Weights of a small transformer language model: 9 layers, biases on query, key and value.
Each number is 500 + 25 x the weight over the matrix's rms, rounded and kept within 0 to 999. Layers, rows and columns count from 0. Numbers have three digits each.

# v: layer 6 attention value, 128x128, rms 0.0753, rows 36-95, columns 0-63
# o: layer 6 attention output (transposed), 128x128, rms 0.0726, rows 36-95, columns 0-63
# q: layer 6 attention query, 128x128, rms 0.0925, rows 64-103, columns 0-63
# k: layer 6 attention key, 128x128, rms 0.0913, rows 64-103, columns 0-63
v36:515503482434491522479439492511469520502435511471499476491497490497522478488494510529502557544496489495481510509466435455485524439481537481479491523529511502406523483536497535560488566473523468
o36:466500482522510503574472493479513566497540502467481460480503499540439513492468479482560498489507479516504471523487521443538515516504480518536477489518485476545478505453534489483514468487491524
v37:492481477473462551518460527511479487466470500525530586477521526499484519526502485455482523548527491530507441499525502512515572503516541479487508505489513507478475479535522502516471480477516534
o37:503437479503492480492523472479496535461509526500514485501487529475478488469436479576506462468508479459473518531479444475510490533436519547508498478439514534549526532514535495501509507513534519
v38:504505529501511440496523446503491496479562478494445557538499461523464497552511503586535510487455506507545512497462479518529461523502531507459478479492469517511588532509512488550456493427531498
o38:475483489438536523481460558522520526544476511464512520395462503473462552466513437512480513498523552465478513505503503504555490463473477498564466538520501493487503517490496434497469491509540485
v39:540532541491520527485371556479518459553481535473564445576498529471527485518438473489534524505493500522499456487497494480458494467509555520484496496482503491531487507446517502440493483524498495
o39:451519486490534463501536474457427496478533487531475493511546434510506482452512503512503426481475501484480500497546538515480481534533471511556520547514515532464504476477494505548500521484500499
v40:512514479462498557502516552483495478477482476486488530517521555509534530469516501498493476511451507448442521497556564465497515498513460488518521509525507487452468441516500457480491525500478514
o40:525521457518461476493496459504562512464508518472472459518521532507485494511463490484484516462487474533497466496505507540489505491470517497461516507447486529497502505515509550549530500447522502
v41:472518457492477471486447489536499467492458471512483515563495511507514498508494497492495519491486486485510467522437512472492468522507464463453511534524480489503446471507510501508531504521498451
o41:484444506526536602508475512470486542447521479482515485521475488511459511483539557516528497502485482496474492469584537464466498437506483528550503477493513465550542547518464490529498502460494545
v42:492526563573501473451525501505547507467429574515469463554521488465519506449486500480532521506543499559504534530484434558470556460507455494573487496535508443480538480489517470454520462521495417
o42:562455469436475488576537484500472489504519454575571458495460513538479480565506530457508499493550496442548534433508541492471464510560511551461508527476549471522470506484430470501494520483524514
v43:512491532504528485521456454468505541447501532501525535487498514530409494558500486476526449489502501508497479513495491514517465521556522531461475545519471527454484565528531518474512484532493474
o43:529528493498537531457498532547498475564521453518475545442465473488551481484492492542498536478502523486461515516468487486503582487546488469506517469488497509539525473526482500507487507527485529
v44:494513479471488500516535508552509546550482533486463514462472511492509500446440494463495516501473500441529490520515537491510508481474488504442495504550444489526513532488494493466480504503521511
o44:473522492524502518522477489503488476443521449454494484538568529443539488542520512534493502553533528490538529492523517490460510569496499471552468517517489516546521500497530490507505476465483465
v45:512472501516506518492527510512466522518476541533491508537525521515504479480534490469496542499495502542484450541534488493445569513499551503489496470489505490492522490501491498543475465518516524
o45:495490513500466485530514486463439532474513461505534487513488484477541531485474508563539463508507489495525477530541491486500467487517450505512503566495494512511520504470481458468448490509480492
v46:534524537461493496477507541506504487500465579504514495508542559488432481491486457498514519531510508454499501510516520508492517527530516500529494535490507463504526485492544547540499452521480530
o46:469516461512475484556470525526467509529530444551507479505502508483495496476498499557513468504513542542478531504506536515481500529529509532513504503489471510515470491527516420459485511458483499
v47:506483479507526503501514485520478503507513497528487514490512519509453508485571480460495504462507504566456508449456450534560504502492447510449497482499500507488481498494459437492513520533499484
o47:516533485481494518472541509452493464483500511475513484500505485478500531528443545487491490518492457456595517531524491522469480527495539530517479512485487444488511513548481482503499445493550483
v48:525487525512521520421492536498520497489468459516467428527487523485518508522492457507491493524548496541519531515561559539556482472507515511483509489533528450518563478489484445466507564501502509
o48:503491507491468450462546469527525502434511552534510519516510506499484515532476445473500541500522487481486492480484471496483489476548533506545419509469443492476475491493439501516503544452526500
v49:495476445526479466486505531515527492452514487521546522509517446488493524515459545453453455524513492438497499512491543490531482541469452506514547516463537483494457513517561410512529499487547515
o49:515460515507492498538536502455510499436471494521510517465582521501559505519559460506575508464478463500470558495542460532475478440436528490464473487500504514517484563487492567515487473523531525
v50:540534535482540496486456536485545487488480520498483462517530519493469498449527450478519500543498499476552531474491501516487465458521429484521490532544580442466513478503497505492486507500465435
o50:509510441485537501519536522477517507494599486509526503463505489501487507526478457546512476462500489497487495440490489521511468463584562508523483436459397512495510514472502496536485502446545520
v51:491523501469517458504520496534553513548509523489494478487496525493469483487529510462488490462501501439555445443535515486499449487482519509522490463530533514522488443496449531474536519530502537
o51:496503478522564514481516514500451522448484496503507485535512536516517474508524505530506462545506536501509510474469507467513513510514504492500518512486475504531476526495505493560506480512463488
v52:510498484517503477480491464495494541498502490514529547527544500495477507560508454500502437463534512557502480436451533425599466504472513482478512497528541490578503439512511498527447522531512566
o52:476505509523528499497518476504561458518516520549564497555447478497542483465502539459434486518465510500488445502507483493409535517543498553551443502470495527525547532496424468538478494495478557
v53:507540503514543498455503508500488551536523491488510456482458443494481503528468472548500469500470491515498563557505527458412495487468508529421510458471536545505490528497517522524521542468561458
o53:531535503530478525540486504479477479517500532487503514438535463504566490484524516483497512486532501558534474483465498486529498507458413476520494521585514481454490486484469495483441482489474467
v54:508471521503486458492481476517469477493478477512528521508458444502476493481508509525522560539498499532466485535510474552523451514497502455549544503503502566531610493450488467529480502534545478
o54:463488474467494508506495452461429519499462499495529569522469512542496434477534489428493540462487530514515558522487465473503509454463482556533521509512587496453444503559526463472496487548516508
v55:486480490505478533517590537513476433506471514531496511508492499530502509490548519496474462530502507470479552537510479471582560529521458418523552506507508516486527535471524435529500487431502451
o55:561484496536409506498493523492536486511537438523552508480509555486464491521502465446523554464476470547522499509551538595463482500513493545518424520515525479514483512547524466490512455525477505
v56:502505497480486523512551477502503467483508495529514406537509521512463532496486498517500455493516517518515465468531512512517522529517468479512499506482473503510547513515508495592465519524449435
o56:551475543545450544480495523516523461553512488523496527469467476449501482524496510541439480511495502504483534526533488462549520436504563522583436482459478516459516518497495539448510488477497570
v57:491464442531504528479502504483458525465476494490529541517527490521537521526485498538538531513493501548433518489469457499533552516516488497567480510474491475478520494510557498505470527506509484
o57:486479511480481499507448500487528497540472479510527476521446497497464530438515522446481487461535497492481470526526538477508509506487497533457504509478541515561491475518462464484549530509464488
v58:505488521509497433454521493519503493548506538480479508509518473504476481513474547455492479491476512400490506531485521520475511471531483558513509489484503497495510484517533513516468454509508496
o58:472548472479492532573508558522478553474512478496506508475514557485566542476533498538569458532497529525466525470512498465494490502498480492478484525515516532527471505496477483456508500528459509
v59:505534503513516507441520435515437528519463492502523476493449511489539474559495496504506533490460490581526561498465519502501523442436529521484489517558536489464512521481492520517530476511547507
o59:421522569516496469553471512496524503489532580503507492479500466554527556478439523452480541511566445508499504529465420512398541538532435494518440501518465473473508466533518438540443527501498485
v60:500464518495470484501536496501522490501496559514476400524529562482495466554496526570508498472535502496513496434452486489514584511527515503455509522512420506489486516510522469576507500550521519
o60:497532525485510457509520565521525444546531472510497459472531443506500592456496467499496491529478521470504536524562525470511479517477511554499445507478483497540466509504574442521495435469559548
v61:532491526477493493551489523495494510527455528494471502519538512507480489430505502447521527546482498430481473471482479493538389464492506500521512513528484505475565558471553487489482533491534500
o61:465530510540441464529525469515480474511514446447458532517517480491494451506524482521444509517476519516562503520525519491468526496504519508483564470512482534474485521475467467534519473524491497
v62:502488517499499471463548473532485517508517473518516505474530457497512489489441497496497501498470483569538486560493491541533528470490494502484516488509480464481538535502545501458549459479516497
o62:499530498466510502545508514515471487452502489512507508502466546502496530533516501500520520508521509479532533491535480475492486542489485510519472533533531456510485493516504432513467477531487446
v63:478514504496492510516486483500476476483549483542471557477516519472465508489504470510513506502512499505458527537562539482478517532491515467465466479512513498481530495515515546558469479507512536
o63:500468473513509517443437484483555488554526533492501517509441516482518439445485475506478506482485479506472482492498447559524537472567472502524493530515502533506498451474483481500517528499449475
q64:445535455525483541533466495461526487502515511487548506536455478467517516472508526499509500495503471528506515486515508524497479534519520506459526513494504472513466535544500487485507493468502514
k64:479527503510489494472518478502488495503464493468472514483423480534466519504489511469500533483474481469499494486473552479514434516501514490501546443522508469557500539545505527533490482496472533
q65:527527468475523488487498546487481557561491501497478511515503458506473481520540508462541507448511508508515520530497495546517528482459475520482497491490466511520525496501508527549498528468469508
k65:518536493486555539465491510482521510516512506462520481494516484499484499529510487480524495447518462485471487513472458582535503505514510501494493557458482520500497528545520537507515498479486499
q66:490516468536510522510503544438483495519485488505562452519529484499503492499567533476512523502515482488484469469553492541501511473495499542532492483507531505478510488516533484492514546497475510
k66:472493486526488468523506537488469432496520518505470480507488486508533525509519470439529550518484470513490503450497498530515475475519511494525466513494479508527471479541532483496536520449515524
q67:514513481491499522456495482519462508508486468501485457510503480500469515506488552486515532498543519494507448524505489501454473452506487523518535490487502509517465487467514508515510495526494528
k67:490515492497471563485484515480477467491530492500464484531508491523537510526508517493498547528496490521489486505514480522464516499483498528482466523479515517498515448430526501501484498515501502
q68:470457531510499462472552507532508511464547464502488500500539544495533526494496473543492530517457495497478514520465475516526497483501496526561478518492507498511523459504521455467513463512505503
k68:524451513486481520473522524487460533497514474516459493539504492511469493477514448543491533525520512510464532468497517469519556484477455492492478480460495505489478461511494463497504493524502453
q69:518499558478509504459522510472526511527508468522488518472515505522513536484472476513540512478528492521480510469476495534534498490538499430519534501480513473510552485498515501520490474467506507
k69:458504514494512517495530506493545543521514491544508507457517516511508486442453476529547502473525467507447511505495514522549489477479523489505512569468490502524514506491543505489497502542464508
q70:464479481491520476494501502483509487461489511494467499527536476463506463507487516518508497488538523480534494530452499507525530521491493488526463486527509547475522521461526493510499486524491469
k70:484486454468557492510517502518503495492512471504442523525529492483522486480544500497443489471507523494518472534470510539523464504489515514499459506526477520508502500507532505492519499510480496
q71:490499472506491506532490541529472539492450526489470480523491466518490482512509517538480503487545493494490523550515520495418502503524512489492528506492436545483520510503484481503473491540536496
k71:508482484497511540470507499496538517477488506478491461593492473521532473497534510486480511489509506529499497560461498468525485503543488543477483500510492522455508505491500505500454488552501489
q72:489547505445498504462525489473510505500515426511498494464483500531497515493510490511498530488500506556486473486496512519523514438464519487440534506500508472512511535494512486522480521486484531
k72:478554488468474532471470523500506487500516517509514469468520544503495535492476488523526530511493494464489495465485460575511480494482488455500486510465531493521527507506571452528486491496454507
q73:513514505442492487511479507460510480498487509456469526542507557538496503564520497525487514490535473483524551504474517524484533476528503540547466512494442520480527477532474502503498502465473479
k73:504493484479479466526486514463536536461483484475508504509488543543501509546524482485482523474508471489507515514456496502488461496509552589538467473515474541474507505546459510503496507495477497
q74:480526511487479531496493503519513508498527466504543466494486505485489559527494480481461520516480474504513499507477497517493502490486502488476518494503516440515492513552548454501496521524516485
k74:490500501497456470485502474515479515507460512496526495472461513520508522536483477490476506487502508508513497490530470473465507476466509473499515460494522523522487533499500462510497525496489507
q75:495506514509519511524527521521530519511497510484484510491510475521517478479444516504534460483500515487539484541507502480463505518529483486474514515476520481511508523440482498483492492511496521
k75:521526509485553542465499489508517537524505507486481503508528450527512449474479513517497438511523497501502497513479512490531496519505491517506523560492497496508532484431494523515510497525518493
q76:463551483454480514548503499549464481485478479534545498526484503470470535501524519463527512479485498522504509475487506507486515507513489522470544520493509475535530521486482499510491480500509517
k76:476533500481500539466505464501477498499494486489506497508472516537438496502507513505488503480527505523453485458506507508521514510468478515434553452513491460493500544506509531515437480533515471
q77:521506484459492518519514478548503500490518504512506491484497488502500497489472539494489491486476518519503497513476499476503508505490505532529480518469477521505458473441488521503537502508492523
k77:529523504511512557466496484489495491514513494506468482501557506519503493483505511507493485527501512490483500509497451516480529515517500527494474533493518497492508453453497515529495501495510485
q78:461486511484481477455518538481494531490492561440478510513501513512506490531524469521465550493471498468504518498517500514493514511521499490523446504526478565507506499526520517493519489498495464
k78:457461470506486496485490545486478551517493514485503498526519520515498496525510479451464509488466482454492528528465511498480483488504541507521488474541508487497529476599492465491521524508458465
q79:538492524523498501477483447488507510535491532479496496524479458477533473500472556511502512460546476497524492525507473521487498518528520472475510490482484521547464491460478541543500466516484537
k79:481557487523512492503493478503513490535501459464484503495500429409509532497509553470509505447510472473551476502479511505499473504523501497511525496480522461546491517534509548514558495549483543
q80:529506504505492513498525454516451468531507471516515472478449505475539523545486504469481494492521477519527484495517460534475511477516453477489545496465497522502456489481484532511493528514532522
k80:507522531485473503534514479539493492507488506508503505464470474420474523527488498468501521473535467535519504489527519458467498516441485456477570454473467480499485536476493502489503551531509484
q81:524493489464494523452529457560501488531539499468525515511526511467460517486494533494509469490495504474509506476481465495478539476525469517524462480477519482489497471479503529505520530514466552
k81:516517508495509557514494481516489506512526488483491497473526451481499492488511516493501447486531534520485500468508474541490541519518515490502469438474533553508504490460487508495507543503483501
q82:474478442453472524514525490531504491482517463496499489507475485490508531496524500486465556515452488542447463501490458492513504490405483513473470497518515499460446525499534505510530508546501486
k82:500509483469463481436483514531453482481516487505491492532498510460513539573488478518487501527468536540522504519532497504461524500490485468489470425503534490488492488492543454538486487495463520
q83:495489536491475517485519525503515541509492490484519491498471486490467521478495537466472530467508493454485490489506510490499528496523499472513539514475457464495522525485504500481525540522522490
k83:466485524537483553442481489499510494532503519483507486503499498537531470488479506475468511480488501480490474527490486520497498491498489503489475523496520520495530517446500524499537536546470518
q84:525483515462515452497499502507577488485500515466465536517500518514544432493473548543528465458500520493560488521477492485500516487535512517562475517461475517480530487470482494484522484526466486
k84:500524480474558534491488481459528535516509492479448511506511519559499472458514508516478472501499518454510497536454484499522485523508508548512466562497515512484518483489454546535556500520494507
q85:539518528484489496487505453489499483506518460484498472487521543529497505568513476493473494497518456513515493489487489505489501486538506501476524542527548472467542525479519509517479514502495490
k85:485488484446461449522485499526528494483504488487521490471499526504503509520464464509499491499493485489493527516471506508508510467511500441524519490448464517480542511501505432502497525490507535
q86:512503565613506470447497510489531568512456509516476509490465430503514491500451465493456537489499489522488472548540492483515523500412485509457522506509460473504503482532470494520517445480493471
k86:508504501500485477538517509490524500501506527489507487523462500425521534531475509515479494522498469473518476554523494495463514498471481479515527490529519480527470496535481482542556432535539510
q87:500483521498492510504503496478498507485522483523489483516497503506501506474535497544493482495563499455435491499501530501491523508543488451523514474498492509495497527483536485508495532540485523
k87:464485505528502492478513496508521476541511469498477484544486494451571492429515489490509543444496516485476502483478490516572471510534521454523472478476506529525506515494546508476497508532469506
q88:488511523473463510525470495481522500490483473504496492490500480472530519466451513513483501499507495514510480526510491502472486463492514519547532498471497476500453472493509477507507485519533515
k88:477526510501450509492492488466509488505495517527484493531496527545516523517466498501489517532501477500502478487526486479456486475490499541503519503500515505508502495462489498502477488512524537
q89:479496490499510531541493546520482541497459556497549492478481498507541483465463503493504469520508523497549458485509493482495501520480508479528512513508511493476513508477520456497538532528504461
k89:473500482528508488484521490475452474487500532498479502482522466566518449436481518510472461577484518509500473474505482475517520517488479502508447537506496506479479464509526484500472513480542500
q90:493485529536519520521509529432470497477452514497486511488510516526534474502480476443539497501451511501526515462498527444526473533531524479541496516490491539511514479504448498475510462466539466
k90:500480502548515473539473523476517501497483538572504530490477537543497480493457485519481529535510455463516468518495550469449463497495498583515509589528484478503530472483488532483482488505513469
q91:524474485494518493461513525517470496514455501507488506507466517534497476537511518475523496491482524483500525457514471478487494522535467493483512473493488557482469490490470513498452501523523483
k91:533510502492513520531460495526497484487499511521552506474502522472531499499499514465518481502507507528530498516498524481453495519504501534518476489498507511488477496458483518492497537542477472
q92:471504450503541495481497526480502516497491497500503527478538475494522477495465522522529515542488536485523480494521472505504474503452485528537479480508487531495481467471504486484496506493497479
k92:511527492489538498528542535503488502456491538522459510507535497477502509512527509525509508557500500520546491475518505507476511501461507522499434525494478506497479462462499505496485501483485510
q93:465528478459486499543507530467486546467474534475494464531481530486524501518485469529498533481541477501555523545455479508500502527473544504499500525519486514486504572520480463502515495506483461
k93:480527505494524447447484519499529547480479496472461519533469483549517498538507472466488532482522482490531498541477529451511454503466474484482519473493473497511490517563497492511491487519469495
q94:485491534512488431512539492511560521455551435505479480491483514470487503473465448531491460524491516505491543513498492492479495514441471492460513494533523521494507513572511504507449458552521476
k94:540456535490457461519508506519484532521498472499495518500498542475505496493496475515513531508478542507489533525504511453501529484456483469497536421532495497499469532515451484497423498518492483
q95:484464436525478524497471504527478475510485530493485500519466452509471504522530507510460522492514499520468542532494512515470542509520495527506497479501452509486467492509503511507512537468486525
k95:526471478489489534462501500525533511491506486488490472562467458463513524549527517488473468470493492541493493538501481509506504505545504531501493431489506550478488480487526490494495499487477488
v64:532516482529497503513443534542474498520461529517503476512486518528588506519507461477520470512522477486472481542510469521513506486508482494442508523494439497494504487521518480492511476521510476
o64:520457474490480525521509472482503503498499466518495504551511466453437490479504568525506488490500470509514498470489515465502484530468468486530507490503521555463493514530524504507503520492520522
v65:474483479492501500470484480506489474517488528482486484489491492495494508521519508505498534529489497498468523489448447512482474553507502541490483473470458504486517571489486513461489500514515479
o65:513517529513519481526503484491491560519477500474475516474538512525490456474512493493517498477522438544531467500519518504504516486482520468499513530503515518502504465485481464515534515521485503
v66:505497501497512467508516484496528507484488456522446529473496516496495496469465509533522502479528497540515503520520504487476480501514510478498508502488483500479531500491493533534536473498486520
o66:531501488530485526481505491512489475518513501522512478495494506490498535544504486522471487494465540453503493471460494481496503474532530489481518499496478505493496510535479475468477535471554488
v67:506493475436497477495534463478525521488522458499467483522520500482476487503509474495530502543535503498534461491502493504486481511490503458512494533517559520478493533499521544498513514525512487
o67:507541512504502484530471498505478498497500545495517496469501524514516509502480459549471510515444497473469524537480486479521499460504531508512505492504455493517534475493494475515473496490502479
v68:506443509491488537514477475491496524468526502509502509508489477516453507531525512486482490517474498503498506526515506489519516505494518501469523505535531500529497475495504511522479507496488503
o68:497522492475473451483480520498497465474506479501538512497531534517525502490488493537490481476522538503499521522475502515499491488484505499541477466486497499483508532474494491465475493502478475
v69:513499503523510500529480496500524523467474496543531503504471504497523490507486540508502467514526499513505421470513506509526476481483486500506516497492464497538488495472530477515502470515459492
o69:503482509495472500476529503467468478530515509490517502527529490505461531469496473493516505494479506515478522509478499517479489507507522490495527513517518477471507506470491518488518500493520526
v70:483517495486487502502531497515490507475525531495467573465495484529494525489529462513504520522473496511488489513456475507525520524483518475469507519487488508452545564507508510489518481476518478
o70:534486499528505495492486487508485506499502494512524478481526514453509507544477514519551477505477474476522477511527512479492467465480468510512499490522494489475463466544474463535502489530521502
v71:512496489534496492472535497488486490497516515456497495473516515504505495510511491506514533493498488514516538483490476502488527518497534548471491508499457563494529531509495492461510485489526484
o71:517486516469511490513480483515505502482505511495495499513501464485494490500503513490508482525499503495539443525492510519521486522480467470513507476526536501487505480507509476508473524521493506
v72:515493540517506494488510511501469498500493539465486502496471493546519468489454494483508485486518504497498557529475486522516511481522470458506510520449516529537510522490448476472502504461520553
o72:452498471499489490489498478535517523485501521474472479522482517493522529514545520507534537479497501505508473486513510521504503519505501526475492421565500479479472500536515469482504516524435495
v73:492494463533496479508464488465460542489493484507555521541495492494523468499485517534525525500550478512478505504515475540494520518526507480470526498500516497487496496485481480482536480522497515
o73:485496530467521526484513505461448484519494532479449505508475509483498519475541497479497516507468417509485514506484525530547443523521494510504478511521514493519511498512516476486513529504504490
v74:490516491543506478504514499516497461538513520477496475481504527493549513478486475469500503514522495491518496466503462511512476561504492500497489488505510477530529498486486495465481504524500481
o74:538487491508518529504495470517513510491480486512489515494510492492487496519488502480521495472485454500472483496500507477493499486476505472507529510501513536478482484485532508528519513500501516
v75:464511502474486518502529506511496480489514507518513523479532483510469496485566468505481524514433494512485488499461496489531486524471518532520498509530514500489487503509516514489483498500494436
o75:527501501515501478505500510503499505484491471522512500455483509504508475537456521466531497483526471490555512527533472486493509475489483510480524503470490493513496491471504505533495478516518494
v76:475478473508496543470475511522487480531478528467519505485521516507481529477496446478519496513508501501532521471470430482533500534510503517495513481496488520523451515498500519450493517505509469
o76:541506504534559480515510473516517543510519482504501500483513513470470458520508525484488467471501495522482482500511536483504530503452505517509480532517515516502518448517529502527515486509462515
v77:525489475498511496482489477498502499508516486498486489500497503489485488519437518516500456484579518461543506502512500499454494479512451461504490487495499508494511492514507451508447509494498560
o77:501525500510493504519482491522535495500509513475526513498480500488507529466528494503460507537469526520478492493489504478519490534475535512525468533518487475507488489500489549492525502499492478
v78:458467469532490488534512466485492489495502469501527485517505533470473501518511483495489510517490508526508500496511480515482511531512518511481501512523515498494490483511502518470469494544497462
o78:532554532475516513482488502477499518498498485526486519486510502521516505499494500517480480478487462474496522509466509485529504475475505488531476511451495525512530507465508486500496520503515495
v79:480500491512521494477481493490509471533477543482501477514508532492432470512480502513522528492480515490515502463486454511455434468493554504500514534493474506482538539483514455415484555527516490
o79:503509549501541507514512483529473534465503493503510516469480460525503500452498501474458482491524498489522510526502507516526545507505454510517477484508542481519470455500496525530506494511451505
v80:487512462518495519503515524525501483505481513497478484490508510496523505503529440515509500524518494459437517483519450503518510557504461510479533478506471472506504528520508511464464502526524468
o80:543504498525519510509480476508494546520481472516462514543526527479514441513497540475513505503533496510522458506506516427503485477466498481495502522484494576479498494470489522500527513514463509
v81:508480541478482537460527482514501495480524499506497525502502513517501532496500539531500506501459533496509495493483465438524570475533469494515495511508468496524458529478531531511488476481506476
o81:496510489528511462482497483527528493524503465504537495474512508458463526536529513473493477494501590543504504520507487528501500498478526553455484517483504471499515452528482504499508482512499519
v82:462482493480491521513487495507518487481546509476480502474519492496464512457534494471481526495495500511506537476449506514530524526475500495542503498489488521507490501503495527492539513505467460
o82:537549524536513469483529495504520505499478497526527477490493488537498487528481495497507494496488469512513496503529496459513496475496502503471502504507526498505504505499490472509483456486518532
v83:529478481492498482476487487485462525500549481489496539478541479476459495468517476470515505554530490503506522487471491500538487506503510440493511526511494491481520482506529491462492501521493495
o83:512553519502524469502460468509494507517489504479540510505489506471496484523452500515512500513468462495453492523538524507491487470477532525538473484502540505521510490506499484518486516501486477
v84:519490525480494557473568523516514521502502532520511528491494532490495495516502496497489491502470517504510482465563538443493507437507494517471482528513515503500534559460523531491440459495516572
o84:492484519511486479454472494520506496496519502471505518499494522485496536513463536478494493519526568505503478516449460532502527539517530513476493466477464481522510449583471497505535542523469500
v85:472479488479482487542505536534489506513503533536484539512473514490432513493533487456486494493527484497517504484483486508505509530511501501466513482519486485542503518528491485526510502458498478
o85:540472481540508507461492533519509487467515488533511508521507471530479499508465510538539496508523464516463487484498511505497489497443493512506496549482493529471479496518488496483514452514504506
v86:523480539510517493507453472489497491484480497516500471493481476508493500521483536520511499508542513507471467517516487553485485483508464457513489481478522518505485471515486477529518512471506506
o86:466497494496468538518528543468497502533514525488513489527484489512491504464530471504494505503493481497519532481480511475521490479512516521505486481518490452498504540467493496483493503537509498
v87:480500499529513509458463526499477502490465530522516469488525499500459488531558464533479499518529482512522491503513511482499498532477530504463525498490471499519511500515527463503483510498513443
o87:560471508479515487535514504459499511485507488488518535534488472485501465463467526467522483487513491539526480513483505479504505480489478468562479510529531470448470491453506538470496500485531535
v88:476512503500514530474498509496529510467478505521535510486478474516508485497503498498487528526447501544511415468502542529487465500488545529467504499457497529469499509506516463525530497525506488
o88:488479500509485509512532507475451498515511522468492487492519489506494504504487480496542495500506496473475526519495467521474521505539480484529512492522495449510490481450492502519518500508512518
v89:505509518493491507538460470474476438494540483456496501486511478497525508504535503509501498493499501492456550477482487509524555520499481518534503447493489452524470508504501520487480498509512492
o89:479507486505542497472535525507519526550444480507480502475517538485504495482522499511482493485511489521510474494561529453507442485468510484476500512495526519503527518488481485476497498513471509
v90:483473508471521517509483520486521513488475527495504439505505521490464485451487471502499518531576491483483485519489518578503447541520480491531492491457530493521503520466477512505502491533515417
o90:486510464513488507507540492452492506513502540488482495499496486513517487491497482503522557488488453501508523485518467478515522533533537502491501471509486523499499459515483476491540499498471527
v91:481511465487503482489527491510479491515527528484515498495489468488464493519530468478493506529480475497523554536521511483496484501477512516470497483525528509504530504485487502494533490474509539
o91:536499506506512463506486509512504492454486517497494513484503541531545482532478537493526496491517446523490474488484493548478506516512524471514506493495497478503479519492546467493491515508503477
v92:483467486471471513469531475517491483440516500505478539482494490511518518481548494495500527493462514488521520489465496455501479511493491496461517475529492480498524548498513502553514467507485495
o92:550511506563493486508445518514520485499468469518522512484510513488512555512492522481517483487482516513496505516478494500477478462479494483526494566506491484498469468509495503511506522499530503
v93:516492522487484527482518481529509502483491489562507504505518502505539513506522502515480468502527498496524463496536571523522530510519478518446505480510483512503519488490545489553505438507454458
o93:516480489515454512506497510468521468488512503478507514519496526480477514506481521498518520518464492515474513515469452477490506515492520471518505545512470489500504486506477502494500551497543557
v94:512479515532498478462498510495510499503497506491489502577517516525442493492493491534507511503526503459528477516537465516507497489511510487504536530507499442484510477489492474495450491485470463
o94:498521493509479510510487477525479471473509461498530496443465496465484530506502531486477527466520519538499521488488479502502493493497529510512462493505524492502508495481498537499499521505521517
v95:522503508504509521501509488495540524511465473513468536484511474517464506519517508523507467486508522500491498492590513473495499442500486496484515505495454516465488473502514479549501493472462535
o95:496489500520487513511494505511490466489558500482535481526493516468500515486489511527467496545510590485510500483469498473489506486521473498501473481538511482492521528492474552470485513511523504
q96:437503507541510478506520515517485499494483523529514523526502471490469418454459471517534525481524504496551488513522521476541500524447501495506496482464486487535535503506468496504487491526532486
k96:513465514508525488493482516465467457540524537493485523499478464504518459482483504498493483499528512510482531484495527508528490517476437473504529521501507455510489490474481504494487481551522489
q97:491503550501490495533457441480480514512498511518516474483484492496539481485494521491495499474528473489493494484525519519481488514532512473488535509497511504487491515491516502468522521501560490
k97:469545514516498523493485522493495474525479521522489514479498489525456514491506497500457507495476489497492471507491488479482517513518499494540528530493490479494523550485550498475508518511501524
q98:491505510467492504530483492522485511488514490475523538475529542510492501497523514490472494509506535526495522489523478496483494523515524498461481489498514473451525532488492500480488503532517481
k98:489532500447490499508470510518532511498474537519542514447539500523502497513518510534431483510472538498495503474519493507453522511500485518482492475500483484469520517494505491516509519537509475
q99:508526502454484526501501481508501511518519462528488463518470526496469501507490499500521513526537508530476475480461500504484520472496496493496541530485465471491488488484565466496521527519491520
k99:507499465472498488510515479504491514494519490506486481508501550505512501458517464498520514514522510545504482492516499503528495498495481500490463495498533544498483519459501472488491518455488497
q100:506475498515525480541463491533507457483498554498508491487490486522519473491514507495472483509480487491507486520513503483520487528497520506487517535521540500486519523487453508475534496492526491
k100:494494488489531526501481518491503468511503509498542488480524494483484509530501505506494504511458489485492531506507514455470531501501500492515527537529481469498515509441504541513513509508496485
q101:491489496509488479506515534499505463466499492492541505505514543470543518470484494468482468548479534527502492473514492465491500522485504485515501467509564486521470515493489495481478489516542508
k101:493512486511475453524468514527470511504510512533537509461476516508486487492466524530471491553472541480536489458515487477450521488489506520468529485501473490507535509507458482495514512531546464
q102:458516483532493498525477516455498508515497488481519511482510493509517490477512478498484493464511500486513541490513508487498507524501496482538513496495461496500497533488500472483499517502516528
k102:488488520540496468505512490488496496516461537508495525476450484527487475472475500491444503490511508497529470518488545475527469514500496489521536512514488465492549525531506540497500492495505506
q103:525511516499480497501540478509498527493485508466503494497498477465484494523502528462475501497512518479524487490503504518467518491504512528502487496492486479478513489489500506540531527485507500
k103:484498454500473491543500485471503501515510526508510504524484472500496491538465505475482497515515513502515500516469477509477507531502512494490482484489534545491481516525495505504496514483523503